Each number is 128 + 24 x the weight over its row's rms, rounded and kept within 0 to 255. Layers, rows and columns count from 0. The size above them is the row's rms in percent of the matrix's.

# layer 8 MLP down (transposed), 2240x832, rms 0.0223, rows 1583-1649, columns 800-831
size [ 98 100 102  99 101 104  96 100 104  99  98  96 100  97 101  97  99  91  98  99 100 100 103  95  99  98  96 101 100  97 104  95  99 102  98 104  95  98 103 101 100 102  97 100 102 103 102 100 101 101 100 103 100 100  99 100 102 100  99 102  96 101  99 100 100 101 100]
[[116 127 133 118 126 116 150 142 141 116 112 127  95 106 138 154 145 117 113 145 178 126 134 126 180 178 123 122 155 108 110 151]
 [118 140 124 153 125 128  91 150  95 128 138 142 132 151 140 122 155  98 114 121 111 154  98 120 132 129  91 115 166 170 144  91]
 [128 111 139 135 139 148 104 102 127 129 157 140 150 131 185 165 167 137 131 143  98 143 134  88  86 127 112 113 127 185 119 121]
 [151 159 136 113 177 105 138 108  72  86 155 178 151 130 152 131 120 148 107 121 123 105 144 108 140 135  87 130 124 138 143 110]
 [192 102 121 126  97 126 114 131 131 142 145 137 150  78 157  94 124 117 146 137  83 121  93 154 131 142 129 103 152 136 158 113]
 [ 71  96 118 103 133 131 115 160 133 115 138 131  99 123 158 131 123 146 113 110 142  96 159 143 152 176 155 122 138 140 141 103]
 [111 110  75 116 115 143 167 140 133 114  98 104 153 153 117  94 105 111 153 100 127  98 140 137 133 133 131 100 105 123 125 116]
 [139 109 119 106 146 157 128 133 176  90 125 110 138 166 138  96 127 153 164 124 149 138 124 170 163 155 154 118 132 184 119 126]
 [109 158 137  90 106 130 119 118 118 152 143 135 121 129 103 168 111 146 104 128 152 140 164 151 147 126 125 167 137 119 109 143]
 [128 112 106 121  82 148 170 124 102 134 118 131  94 116 107 129 138  75 122 122 121  93 123 141 162 130 120 144 121 118 106  98]
 [103 156 142  99 131 134 129 133 134 131 130 126 130 106 136 102 105 115 103 119  94 104 104 156  96 107 110 140 151 105  99 123]
 [147 109 115 124 170 147  86 139 129 120 101 132 169 162 144 119 152 126 145 115 123 139 138 135  85 162 140 106  98 138 136 140]
 [111 138 114 103 125 142 149 146 151 118 113 147 159 106 148 121 128  85 105 124  91 113 100 116  97 169 133 142 107 129 150 150]
 [120 104 127 118  69  97 197 128 159  88 146 110 145 141 153 130 104 126 126 133 135 141 135  77 111  81 163 142 106 108 124 119]
 [102 129 146 119 143 133 123 110 149  48  93  79 121 130  80 133  96 147 121 138 132 148 119 140 120 150  92 154 118 135 152 125]
 [145 126 147  83 119  87 118 105 142 135 107 128 114 127 117 151  70  89 100 149 122 180 115 142  89 137 127 103  94 156 149 142]
 [126 142 140 119 135 137 112  75  93 162 108 123 109 161 150 125 101 144 139 141 119 109 179 126 115 136  73 123 143 110 147 125]
 [129 159 125 150 147 150 141 108  51 126 120 142  95 120 136 113 174 137 165 132 104 151 139  99 189 161 150 133 105 116  82 158]
 [134 114 114 133 113 155 133 144 112  86 119 133 143 171 109 159 142 178 157 116 123 108 101 187 130 154 137 157 127 106 172 149]
 [136 139 176 151 133  93 118 101 150 155 136 147 121 110 160  69 131 136 109 151 111 146  88 151  58 146 111 135 135 133  99 129]
 [123  88 112 163 174  95 132 163 189 113 150 159 157 166 144 154  97 136 104 142 128 122 137  96  93  99 140 142 121 128 115 122]
 [ 95 124 112 117 150 117 120 100 171 127 141 126 145 146 150 122 118 156 137 104 138 146 140 118  88 136 147  84 147 111 125  93]
 [131 117  91 108 123 129 112  96 130 131 161 114 128 117 145 123  89 170 136 130 147 108 153 157 101 102 114 123 114 101 123 100]
 [107 124 157 124 140 141 114 145 169 136 127 136 110 148 140 129 128 120 136  93 150 141 153 154 123 174 130  92 114 173 149  99]
 [131 128 136 166 178 123 109 107 131 167  95 131  73 127  91 163  87 161 144 128 166 137 120 180  76 124 117 126 114 166 155 122]
 [107 101 147  56 135 151 122 125  49 119 159 113 129 133 143 130 169 128 123 118 155 160 112 110 128 138 120 116 154 151 118 121]
 [144 150  61  95 163 103 131  68 119 137 123 118 102 137 157 142 108 124 126 113 150 121 110  94 112 126 128 137  80 142 107 111]
 [110 128 143 128 147 108 126 118  78 149 133 101 109 105 121 141 101  98  98 163 108 129 133 129 161 143 134 131 133 131 103  93]
 [116 120 143 164 116  88 121 126 124 137 108 133 168 109 116 129 125  97 157  94 156 112 144 132  73 122  96 141  74 142 152 122]
 [129 146 157 130 136 101 114 120 113 114 166 129 146  98 181 151 120 155  94 107 113 125 101 124 144 115 130 148 157 131 103 120]
 [145 124 109  93 103 155 143 131 152  87 121 134 126 134 122 172 145  97 101 137 124  91 131 135 135 114 153 114 103 164 124 125]
 [102  76 151 119  84 161 123 124 197 125 126 121 100 120  82 147 164 165 117 132 139 147  97 133  97 136  90 145 101 149 146 134]
 [147  86 165 133 122 113  79 159 123  86 110  95 151 148 116 160 114 119 119 146 141 121 115 131 163  93 149 137  95  95 157 132]
 [138 122 120 116 160 144 118 180 175 161  73 157 141 200 155 109 121  97 158  97 128 132 119 127 105 179 129 151 110 128 144 127]
 [149  48 146 120 107 118 127 134 118 135 128  99 139 109 105 184 106 134  73 135 122 139 126 131 140  92 134 157 138 111 106 106]
 [151 125 121 139  69 147 115 134 154 120 119 134 142  99 110 111 121 167 112 189 136 136 100 111 121 125 120 124 125 132  89 183]
 [154 100  88 159 136 148 111 126 128 116 158 133 136 119 102 109 112 114 106  88 130 126  91 131 111 120 118 147 129 149 177 120]
 [136 110 129 130 118 135 109 137 136 146 105  93 173 134 131 148 133 150 127 145 128 121 139 128 160 109 150 165 169 154 129 155]
 [114 125 150 142 135 124 140 122 117 165 109 131  96 110 172 143 141 114  99  91  58 135 131 143 150  72 114 132 129 135 167  81]
 [103 117 128 101 123 149 127  96 116 155 152  95 128 116 148 109 123 160 144 156 124 116 117 137 141 118 137 141 147 126 171 112]
 [151 168 111 142 144 105 159 129 135 124 134 103 175 107 165 115 143 122 115 112 135 150  92 138 127 121 167 126 150 125  81 126]
 [ 97 142 109 112 134 116 106 130 146 196 111 110 146  93 166 127 144 171 102 116 142 134 121 110 101 150 167 158 102 184 131 124]
 [131 141 136 136 128 140 131 105 144 106 170  87 155 135 120 117 133 133 114 134 106 130 124 124 148 126 174  93 178 127 125 173]
 [135 122 147 175 112 135 119 124 146 157 151 122 130  89 128  78  91 118 148 117 107 119 105 159 135 124 136  65 123  99 137  89]
 [114  96 198 155 140 161 156 117  79  97 134 117 102 143 131 115 145 154 124 139 140 116 192 163 124 180 158 148 141 116 132 158]
 [122 110 145 154 141 152 113 142 138 141 125 109 111  84 126  87  95 107 128 111 127 124 137 137 128 114 127 129 158 118 165 115]
 [103 140 140 140 146 109 150  98 126  89 116 170 111 117  80 137 137 120 118 123 120  75 130 157 162 109 133 126 165  75  86 101]
 [ 91  98 185 121  89 113 123 121 158 132 142  85 141 147 109 145 117 176 156 121 130 150 106  77 151 129 120 103 164 102  80 188]
 [150 143 142 128 136 121 142 128 115 102  94 109 116 114  95 115 126 165 137 156 111 128 181 150 146 129 125 107 147 115  83 122]
 [115 136 135 161 131 122 143 178 140 153 147 114 145 136 103  86 120 148 108 119 121 193 109 129 149 119  99 130 105 142 131 136]
 [127 135 135 146 146  93 146 127  91 125 107 107  98 131 111 100 113 139 163 110 133 148 128 143 133  95 155 131 123 100 153  98]
 [167 143 105 130 118 115 102 165 146 108 132 123 101 147 134 137 136 110 135  96 172 122 137 139 109 123 132 119 159 157 130 124]
 [107 148 117 108 109 119 119 116 143 130 121 174 137 145 140 122 125 100  94 161 130 152  95 139  95 104  89 145 143 146  93 134]
 [130 119 147 136  78 137 145 105 162 129 105 137  90 121 124 141 143 131 183 160 157 125  81 120 132  90 117 121 118 128 150 118]
 [153  88 136 120 114 138 124 129 135 148 138 127 149 140 190 119 108 156 158 118 127 112 147  88 112 114 130 117 145 157 137 163]
 [ 59  97  95 109 151 152 120 121 111  85 112 137 124 121 138 109  83 120 110 123 185 114 120 145 133 144 124 117 113 111 173 178]
 [ 86 111 122 113 135 136 103  82 103 144 127 136 136 107 164 141 136 164 116 156 166 126 133 116 157 145 113 153  69 118 102 151]
 [115 151 171 160 161 109 105 131 139 146 104  98 114 139 139 142 145 108 145 105 129  65 109 156 118 117 160 124 143 154 123 108]
 [149 124 103 102 127 125 128 117 124  93 123 132 138 154 114 127  75 103 143 113  92 131 135 152  99 149  79 125 125 144 116 136]
 [134 123  96 138 138 146 112 152 157  74 108 166 133 101 116 146 123 130 113 168 155  97 139 124 121  75 210 141 148 152 152 121]
 [121 139 141 131 144 109 134 132 150  87 177 171 148 148 134 135  89 150 133 146 143 127 154  88 168 120 122 126 113  84 116  55]
 [112 126 154 111 131 110 104 146 125 130  98  94 137 122 182 116 141 109 127 110 175 129 134 128 146 133  93 108 153 138 147 120]
 [158 159 177 151 149 131 129 162 121 109 163 106  94 144  94 157 147  91 146 163 104 157 164 157 122 111 118 132 135 127  95 146]
 [151  72 136 134 119 139 148 150 164  93 138 117 125 132 151 113 137 125 118 165 130 133 126  93 119 184 146 112 108 142 173 137]
 [116 134 110 164 106 139 142 113 127 150 174 109 129 128 142 137 110  76 110 138 105 153 154 121 124 133 115 131 122 126 133 146]
 [127 131 138 124 131 171 123 111 114 156 150 140 136 133 113 103 104 128 172  95 115 113 133 164 136 164 103 113 105 120 126  95]
 [144 115 143 140 152 118 128 120 111 176 122 125 122  83 137 128 160 140 157 138  81  96 141  93 118 181 169 141 113 114 141 165]]
# layer 8 MLP gate, 2240x832, rms 0.023, rows 1584-1650, columns 800-831
size [103 103  99 100 103  95  98 102  95  99  97 100 101 101  95  98  99  97 100 101 101 101 103 101 101 100 103 100  95 103  93 101  98  98 102  94  96 105 102 100  96  96 101 102 103 101  97 101  99 100 105 102 103  94  98  98 100  99 101  94 100  96 102 101 102 103 100]
[[ 36 180 112 146 151 123 102 148 132 156 129 115 123  98 131 132 149 121 112 126 127 112 117 135 153 114 147 139 104 124 113 131]
 [124 100 160 131  83 125  91 132 119 101 100 118 148  81 151 130 135 107  70  96 127 139 103 114 115 127 123 116 161 139 115 143]
 [105 105 138 126  90 112 133 161 120 178  94 125 120 125 106 139 145 170 120 193 110 139  73 118 117 141 153 159 143 116 146 133]
 [147 138 121  98 104 155 115 126 156 166 141  85 103 109 119 140  92 146  91 108 116 108 158 156 110 157 125 147  96 104 167 128]
 [100 131 114 142 136 139 149  69 121 135 119 102 152 146 111 137 134  84 126 151 142 143 119 110 140 142  90 146  83  94  99 157]
 [105 118 142 158 151 138 127 147 126 128 101  88 113 121 153 120 131 133 124 119 130 112 124 151 179 133 146 106 159 148 135 106]
 [120 124 124 109 107 149 133  99 126 136 128 164 127 145 133 105  91 128 100 158 135 151 107 115 130 119 162 141 127 117 149 125]
 [147 131 110 124 118  92 141 120 136 156 191  88 135  82 125  92 149 125 101  89 117 118 161 137  88 164 126 147  91  89  79 160]
 [120 168  93 133 116 102 125 148 147 126  92 162 120 105 152  96 133 128 150 127 116 119 156 110 208 128 158 153 110 136 114 134]
 [ 84 138 158 135 134  80 147 164 137 112 119 110 155  99 103 113 142 102  74 131 130 128 126 103 130 151 119 143 118  99 129 113]
 [144 119 146  94 128 158 143  87  91 157 101 142 129 104 140 128 123 129 100 118 137 118 126 112 131 188 136 157 134  98 140 136]
 [131 127  58 137 148 121  89 126  87  94 120 126 128 124 115 100 145 105 116 146 139 134 109 133 126 145 145 101 109 122  80 130]
 [144 117 111 143 151 155 144 128 118 124 133 113 120 109 118 151 153 146 162 111 166 118 168 129 117 132 154 113  83 119 141 138]
 [142 101 126 131 103 158 123 128 114 170 120 138 169 117 130 143 153 179 118 128 128 151 111 107 183 141  59 144 111 146 109  93]
 [114 139 103 147  94 140  77 141 148 145 110 175  83 159 164 114 124 129  98 158 129 131 133 138 142 179 127 102  94 115 118  97]
 [146 175 122 116 123 149 103 119  88 160 158 105 109 100 156  88 140 119  74 126 147 137  69 152 142  80 115 187 129 155 114 111]
 [125 130 136 167 126 106 127 160 152 141 138 108 102 132  71 154 114 146  89 203  96 107 102 146 132 104 120 123 125 159 143 129]
 [196  99 115 135 138 117 139 145 138 121 141 107 106 131 101 160 151 123 130 124 102 124 155 118 155 151 124 142  82 144 144 130]
 [123 144 150  99 138 118 107 118 145  83 118 139 134 141 161 124 133 139 137 125 128 102 130 174 115 153 155 121 152 126 111 135]
 [111 157 105 142 173 147 101 127 157 117 124 182 149 141 123 138 115 139  87 114 143 132 157 115 150 105 138 111 127 112 136 112]
 [ 92 154 126 112 140 121 108 109 144  97 142 128 120 196  98 167 120 160  84 125 176 120  94 148 103 125 110 144 117  91  81 136]
 [ 85 134 131 158 157 151 113 135 145 169 116 158 110 100 110 128 150 140 142 112  86 128 135  88 167 100 154 139 115 115 147 172]
 [120 156 107 133 122 107 118 124 114  93 146  95 140  97 121 111 138 138 148  97 172  90  96 143 147 135 151 113 116 162 110 123]
 [109  94 101 132  88 117 121 116  87 128 125 111 122 121 139 162 133 144 105 164 113 127 146  99  99 116 153  87  92 107 177 114]
 [124 124  99 151 134 151 101 115  85 154 132 102 150 101 165 113 120  97 129 164 123 114 153 148 111 117 122 149 104 130  99 106]
 [ 61 111 133 133 124 108 126 116 119 119 146 128 113 129 114 136 104  83 111 105 164 115 109 134 159  82 127 116 105 116 119 134]
 [137 125  97 151 163  77 108 123 134 134  91 104  96 156 102 133 139 181 183 119 118 149 172 118 148 106 120 126 124 149 104 130]
 [125 159  96  96 104 160 200 149 117  95 165 147 116 124 114 129  87 136 126 126 148 125  90 134 174 134 131 113 152  87 144 139]
 [107 105 115 138 101 102 109 169 124 172 101 157 104 187 120  99 101 140  92 129 136 138 104 113 163 126 123  94 135 148 110 156]
 [131  83 128 115 149 128 127 143 118 140 127 180 140 129 114 105 101 127  98 132  97 151 135 133 100  99 132 124 116  77 152 152]
 [131 130 158  87 167 162 147 129 100 142 131 144 166 117 149 160 123  80  92 124 158 141 142 129 152 118 166 143 114 133 145  94]
 [ 89 112 137 136 132  83 127 149  92 105 122 200 152 113 114 107 129 134 151 134  79 128 135 125 112 133 177 110 131 132  97 149]
 [147  96  88 157 108 115 127 174 116 146 164 101 135 138 136 183 107 100 120 155 141 102 127  85 117 113  93  94 160 154 163 136]
 [155 158 133 134 164 129 117 141 157 167 128 112 145 117 103 107 145  95 109 134 113 118 110 158 152 147 150 131 142 143  82 103]
 [125 110 151 103 146  87 134 100 149 111 142 110 150 137  90 143 101  75  90 142 133  68 120 104  88 114 111 124 137 140  71 163]
 [ 92 130 116 155 139 140 159 121 178 123 126 155 128 155 102 158 162 112 145 126 118 131 160 113 109 120 132  83  96 160 104 142]
 [108 151 116 113 150 185 138  87 152 124 119 113 137 152 117 120 114 156 118 142 153 123 110 114 163  60 163 143 137  90 128 105]
 [130 164 145 101 123  94 156 144 123 139  94 130 123 164 145 141 148 106 110 159 124 128 117 109 117 191  90 144 165 110 117 152]
 [121 110 122 171 155 121 130 118 119 152 131 172  89 133 126 116 153  90  98 158  76 133 126 124 131 112  86 141 121 136 113 117]
 [111 131 163 136  77 109  88 111 123 153 139 133 118 139 162 120 130 201 134 136 113 155 155 120 125 140 117  89 174 156 116 129]
 [113 137 123 122 134 116 127 166 167 154 142 171 131 137 118 136  98 120 145 144 170 121 100 110 100 114 145 115 137 170  73  77]
 [147 136 141 121 162 121 138 139 115 102 102 188  94 129 122  91  94 152 112 115 146 153 122 110 124 116 111 137 113 150 149  75]
 [155 162  88 126 168 164 107 141 138 186 107 154 125  92 102 134 104 115 107 148 124 145 133  98 109 154 117 127 144 121 153 114]
 [147 143 141 132  87  91 158 147 103 172 142 121 167 143 114 149  72 146 129 105 146 159 145 142 143 118 118 111  91 120 163 115]
 [164 121 129 131 156 126 140 162 127 145 173 146  97 123 149 134 130 131 142 101 110 103 172  94 118 134 146 145 108 104 140 177]
 [106 130 152  98 119 114 156 110 145 150  98 118 137 128 121 117 140 138 105 104 106 143 145 132 105 101 199 153 122 158  99 119]
 [101 149 159 173 128 108 123 153 142 139 143 149  97 135 103 131 128 154 152 162 114  98 140 122 113 122 109  83 137 157 117 108]
 [133 167 125 125  87 128 146 138 116 137  99 119 100  73 128 125 133 148 126 109 133 166 164 111 145 149  49 112 127 129  96 135]
 [ 93 123 153 170 126 128 131 101 168 105 136 127  89  90 160 183 106 127 115 131 142 177 103 127 129 130 118 102 115 125 124 161]
 [106 123 163  85 116 147 136 173 147 162 125 113 159  77  87 162 117 130  92 160 142  86 144 136 130 141 134 120 119  85 133 133]
 [147 136 104  89 121  87 117 169 106 120 171  87 109 137  98 129 151 105 170 161 135 116 166 116 123 109 107 172  92 151 159 141]
 [105 121  99 129 140 124  60 114 155  91 156 159 104 133  98 141 131 147  78 108 102 133 119 153 132 129  94 123 141 101 106 123]
 [109  84 115 147 154  81  94  84 123 105 104 126 112 151 116 112 123 156 129 149 112 106 143 178  99 151 122 145 142 158 143 158]
 [144 131 134 126 119 120 190 156 124 136 129 158 111 162 112 137 123 131 123 144 139 112 126 171  80 138 110 140 140 125 132 125]
 [133 114  60 121 109  84 113 111 128 114 103 111 127 156 100 139 133 145 120 166 120 115 120 108 139  82 134 134 101  96 121 126]
 [112 107 146 105 148 126 146 177 133 113 118 115 121 128 130  93 136 119 106 149 142 112 136  73 126 118 121 149 110 140 121 152]
 [122 122 146 139 156  97 120 132 140 140 160 152 140 114 128  93 108 149  84 146 122 158  98 128 118 129 132 108 155 162 110 122]
 [ 83  84 117 184 130  97 129 150 157  90 168 103 131 142 119 129 121 123 122 155 101 128 169 118 169 156 150 112 106 134 139 155]
 [ 95 123 138  90 132 105  98 129 104 132 106 113 122 150 151 150 112 158 125 134 145 183 112 123 144 129 137  98  72 162 133 114]
 [139 105 122 153 100  77 165 138 137 117 111 160 113 129 125 130 152 103 115 126 128  78 138  92  98 173 146 115 134 120 113 114]
 [103  91 106 124 112 133 130 104 125 158 150 102 136 127 113  86 121 118 132  93 144 107 100  99  72 123 125 132 124 148 140 105]
 [137 141  96  87 138 141 155 130 153 109 127 144 136  48 114 178 132 133 122 133 141 137  89 155 142 136 124 110 123 146 128 110]
 [ 98 150 159 122 120 148 166 121 111 141 147 143 140 132 132 142 159 134 130 157  93 137 171 114 120  84 138 132 188 129 131 125]
 [148 112 138 102 133 113  97 146 169 134  99 133 111  92 122  95 112 130 133 132 129 153 139 122 145 108 128 108  73 115 101 141]
 [ 95 157 133  90 109 132 136 160  99 137 122 120  92 135 153 125 141 141 114 137 132 131 138 185 137 152 112 153 105 144 158 127]
 [131 120 149 136 150 137 134 188 104 103  83 160 143 134 112 145  86 139  90 134 155 118 123 130 135 122  93 145  81 128 128 150]
 [112 128  53 110  95 106 127 116 142 107 152 120 126 127 101 135 128 131 128 126 111 146 114 134 150 139 117 165 146  79 156 139]]
# layer 8 MLP up, 2240x832, rms 0.0234, rows 1584-1649, columns 800-831
size [ 99 102  98 100 104  94 100 104  98 102  97  99  98 101  95  99  93  97  98 100  98 102 102 100  99 100 101 100  97 104  95 101 102  96 101  96  99 109 101 100 102  95  99 103 102 100 101 103 100 100 103 100 100  97  99 100 100  97 107  95  99  98 100  99 100  99]
[[145 116 133 147 132  83  83 130 131 105 128 160  67 156 132 127 104 138 126 109 138 127 126 153 124 170 164 101 189 105 101 138]
 [130  76 132 139  66 116 139 113 157 157  71 134 109 130 153 176 153 114 135 130  93  66 167 148 131 122  75 144 113 105 141 125]
 [163 101 187 125  91 170  88 130 136 127 108 138 126 130 141 139  95 182 149 110 137 161 119 106 107 124 143 118 142 143 157 145]
 [105 161 125 175  69 100  77  77 114 124 106  96 110 154 111 151  97 170 138 126 165 124 125 124 114 144 150 137 104  84  88 142]
 [111 123 135 121 175 154 101 130 107 108 129 152 118 137 136 154 135 120 127 150 119 140 115 120 145 107 118 141 158 154 109 122]
 [107 143 167 112 145 124 157  96 112 148 122 101 145 144 114 135 106  88 113 106 157 152 122 116  98 154 109  90 174 104  94 160]
 [112  93 135  98 113 110 132 174 117 102  94 159 135 114 105 159 114 144 120 112 167 127 100 141 136 139 166 146 158 103 146 143]
 [151 107  97 112 107 141 147 115 151 125 141 158 135 128 137 153 107 157 150 146 135 131 119 144 162 114 135 121 153 103 111 112]
 [174 165 123 137 108 120 136 190 134 135 147 117 136 133 116 131 112 120 122  92 182  97 133 133 139 148  91 127  75 139 102  72]
 [115 185  98 138  96  66 124 158 166 116 145 134  79 101 148 120 144 124 135 133 150 120 167 117 154 156 114 166 141  84  91 160]
 [110 145 104 105 148 122  77 111 126 132 104 130 128 139 159 140 140 147 101 140 132 119 155  91 153 140 145 152 135 153 141 145]
 [ 79 119 171 132  97  87 106 128 172 162 164  99 159 117 124 113  92 116 133 174 132 136 124 101 104 161 127 119 138 115 115 128]
 [142 109 166 144 127  84 148  92 148 161 154 124 144 162 154 121 147 107 113 121  91 100 105  78 123 141 107 160 107 169 120 131]
 [162 130 160 125 126 130 160 126 106 145 141 151 140 143  95  84 160 162 147 161 107 140 131 160 110 113 134 154 153  71 147 153]
 [102 120 123  86 165 112 120 152 120 162 139 190 131 109 147 106  67 105 106 133  96  96  90 191 127 103 106 104 117 149  95  89]
 [108 141 117 117 137 149 107 153 132  96 128 132 114  84 158 121 162 136 110 110 133 118  86 150  95 106 126 160 137 151 131 123]
 [114 159 143 134  95 126 106 129 166 121 153 115 120 123 146 114 125 131  88 127 107 120 124 155 117 137 151 117 190 135 100 138]
 [106 129 160 108  81  91 160 117 111 148  99 136 123 141 127 155 114 142 111 155 129 116  98 132 148 127 119 134  92  73 165 148]
 [137 110  96 128 183 121 124 137 110 158 147 117 167 170 133 118 120 122  75 132 160 118 127  93 128 158 129 121  86 163 131 116]
 [107  81 191 131 115 157 112  98 115 125 101 134 162  91 114 139 110 105 120 157 103 153 126 116 112 156 135 121 132 151  77  99]
 [109 131 128 115 137  98 116 105 144 119 147 137 119 130 118 157 128 145  70 103 157 144 136 144  99 184 147 121 150 132 150 137]
 [152 115 145 138 148 123 113 123 158 146 136 117 115 104 125  97 129 125 135  93 160 135 171 149 112 107 130 151 154 141 156 145]
 [133 109 152 135 127 120 100  94 133 122 158 144 118 145 119 126 104 113 131 154 109 146 142 147 154 117 128 135 140 115 173 120]
 [109 116 115 158 153 133  92 115 142 128 118  92 137  90 101 145  98 151 157 135 110 104 104 117 157 118 171 109 137 162  94 104]
 [142 108 152 112 140 121 110 128 133 107 119 131 115 123 133 116 115 111 163 138 186  97 127 120 111  62 124 105 139 135 105 148]
 [142  71 153 102 115 123 131 152 125 113 133 152 107  91 149 115 131 127 156 140 152 128 119 129 102 119 173  86 104 146 123 127]
 [143 118  99 149  85 142 161 145 147  92 115 121 146 103 118 126 115 104 102 168 141 170 158  50 141 115  92 113 108 119 160 175]
 [ 86 122 145 129 127 104 125 123 123 105 101 133 163 112  99 126 197 123 139 191  84 120 117 131 140 126 105 128 113 120 161 114]
 [132 116 150 127 131  94 148  71 124 139 136  90 149 154 138 114 172 124 184  95 113 158 129 105 136 160 116 140 164  92 132 137]
 [188 117  70 108 147 135  92 141 150 168 133 117 108 131 132 155 104 124 132 151 129 156 119 139 131 120 148 101  53 143 141 175]
 [125 134  91 117 114 150 101 119 147 116 104 118 140 151  90 112 130 126 162 141 120 126  78 126 107 144 142 111 113 178  70 140]
 [ 95 131 108 165 154 149 132 109 136 116 155 114 119 136 130 143 143 111 105  80  67 127 148 101 174  93 153 116 124 168 138 154]
 [139 123 118 142 130 116 174 133 122 117 105 157 110 167 131 127 106 124 128 136 142  97 148  98 106 144 141 165 125 131 116 174]
 [152 142 179 156  87 140  74 142 116 123 152 117 157 119 128 162 143  94 105 131 111 155 130 169 158 112 106 139 122 122 166 115]
 [127 139 126 113  88 148  69 134 127 143 157  93 106 157 160 145  95 124 116 131 135  70  98 151 142 119 134 120 143 157  96 101]
 [142 132 125 108 117 166 120 169 132 117 113  67 131 123 114 147 156 135 153 145 118 155 141 157 120 134 100 110 140  99  98 134]
 [ 83 142 106 138 129 154 172 113 105 126 132 121 108 137 118 181 123  94 171 116 113 153 121 144 147 136 109 125  85 149 133 146]
 [127 154 136 146  89 125 156 146 113 126 123 179 130 188 149 146 129 157 125 101  97  95 158 105 132 114 100 104 156 106 127 153]
 [149  76 146 102 125 103 127 136 115 112 157 104 154 117 161 146 145 102  91 139 159 140 155 122 125 116 129 149 106 178 167 151]
 [178 136 170 139 134 129  96 109 157 119 191 137 112 102 122 108 123 156  98 122 130 108 144 119 156 111 135 112 116  98 126 134]
 [144 127 129 126 133 107 155 148 141  94 138  92 128 137 125 116  91 111 119 144 146 158 130 123 123 134 127 133 152 105  96 142]
 [110 109 161 127 136 163 126 117 151 124 105 142 124 102 131 142 119 164 136 147 115  98 126 151  89 133 125 127  95 164 148 169]
 [121 123 130 195 125 155 104 149 115 112 133 124 143 129 121 142 115 113 119 162 132  86 114 169 131 152 118 166 119 132 117 133]
 [129 115 113 137 140 159 110 101 140 140 123  95 158 112 157 163 119  95 145 134 102 144 102 130 109 125  78 134 101 129 112 102]
 [108 105 122 150 125 124 121 131  97 127 104 129 128 165 153  86  78  86 152 130  68 168 131 129 147 136 140 113  91 142 131 119]
 [122 121 122 166 108 122 106 131 114 120 106 142 116  84 147 101  98 137 149 142 134 113 126 158 185 144  99 174 102 126 195 134]
 [134 143 152 131 133 112 168 184 119 115 149 122 132 171  88 180  80 149  70 113 167  90 118 117 149 157  81  99 133 112 151 100]
 [166 167 129  95 137  99 114 106 140 142 151 144 101 122 155 129 166  82 141 137 164 122 119 100 138 153 121 105 147 143 111 122]
 [ 94 139 141 113 120 117  79 109 164 125 138 145 145 142 103 138 128 104  87 131 177  98 166 147 108 200 138 124 100 123 109 143]
 [132 199 154 124 105 121  94 139 113 108 131 159  94 126  87  94 101 113 138 127 104 138 105 135 114 153 163 119  99 105 133 104]
 [113 130 109 126 151 150 122 118  86 121 101 104 125 121 192 157  99 127 143 160 115  99 121 140  91 103 113  85 117 114 131 151]
 [121 164 139 101 144  75 146 141  98 157 116 103  99 135 157 122 116 133 123 154 130 177 138 138 142 131 169 125 159 155  90 139]
 [134 168 122 167 109 154 122 128  93 142 144 123 132 120  96 121  93 130 138 146 160 166 113 154 132 149 134 151 128 106 132 143]
 [127 122 147 133  84 117 126 138 108 136 140 112 103 131 127 100 119 139 165 119  94 115 106  68 147 132 126 108 154 130 161 101]
 [157 148 105 126 127 122 122 105 133 113 154 150  99  69 120 143 125 115 102 101  97 131 142 139  71 136 109 114 109 176 143 145]
 [102 116 114 165 159 136 120 125 101 149 185 139 196 144 112 169 151 150 138 118 119  98 140 126 125 110 102  89 105 119 107 130]
 [144 117 148 114  87  65 127 106 139 143 125 151 158  99 158 123 139 136  99 112  93 131 122 117 103 131  81 116  99 107 140 103]
 [138 115 157 105 134 128 106 161 113 124 125  92 131 132 128 123 124 132  98  64 124 106 148 144 128 128 100  99 124 126 123 131]
 [154 105 107 141 133 170 146  99 129 137 102  92 139  88 110 133 152 116 142 155 149 112 142 101 156 125 164 104 139 130 147 102]
 [136 122 170 174 150 102 135 154 155 103 168  91 129 158 120 143 124 138 146 114 112 129  84 137 104 137 131 144 111 196 136  78]
 [126 181 112 180 135 141 154 130 134 114  97 156 135 123  92 122  96 156 150 107 151 131 175 114  93 121 106  94 111 134 107 129]
 [155 139 146 156 158 138 147 130  79 110 127 138 148 123  92 166 134 100 132 136  99 120 112  80 128 140 160 128  92 129  92 141]
 [121 163 166 103 134 114  97 117 129 126 121 132  75 144 137 124 141 115 116 185 139 131 172 132 133 152 126 132  89 110 142 119]
 [100 135 123 173 116 111 125 151 131 112 106 138 148 138 113 166  94 144 168 167 133 151 108  99 112 148 170 154 170 141 152 148]
 [152 101 125 118 123 139 138 163  90 138 147 150 127 120 137 120 127 112 141 181 103 110 145 158 144 137  99 122 142  88 121  89]
 [140 183 115 167 135 152 108  88 121 157 120  95 103 142 114 118 126 108 122 112 110 121 168 184 143 142 104 140 158 153 133 103]]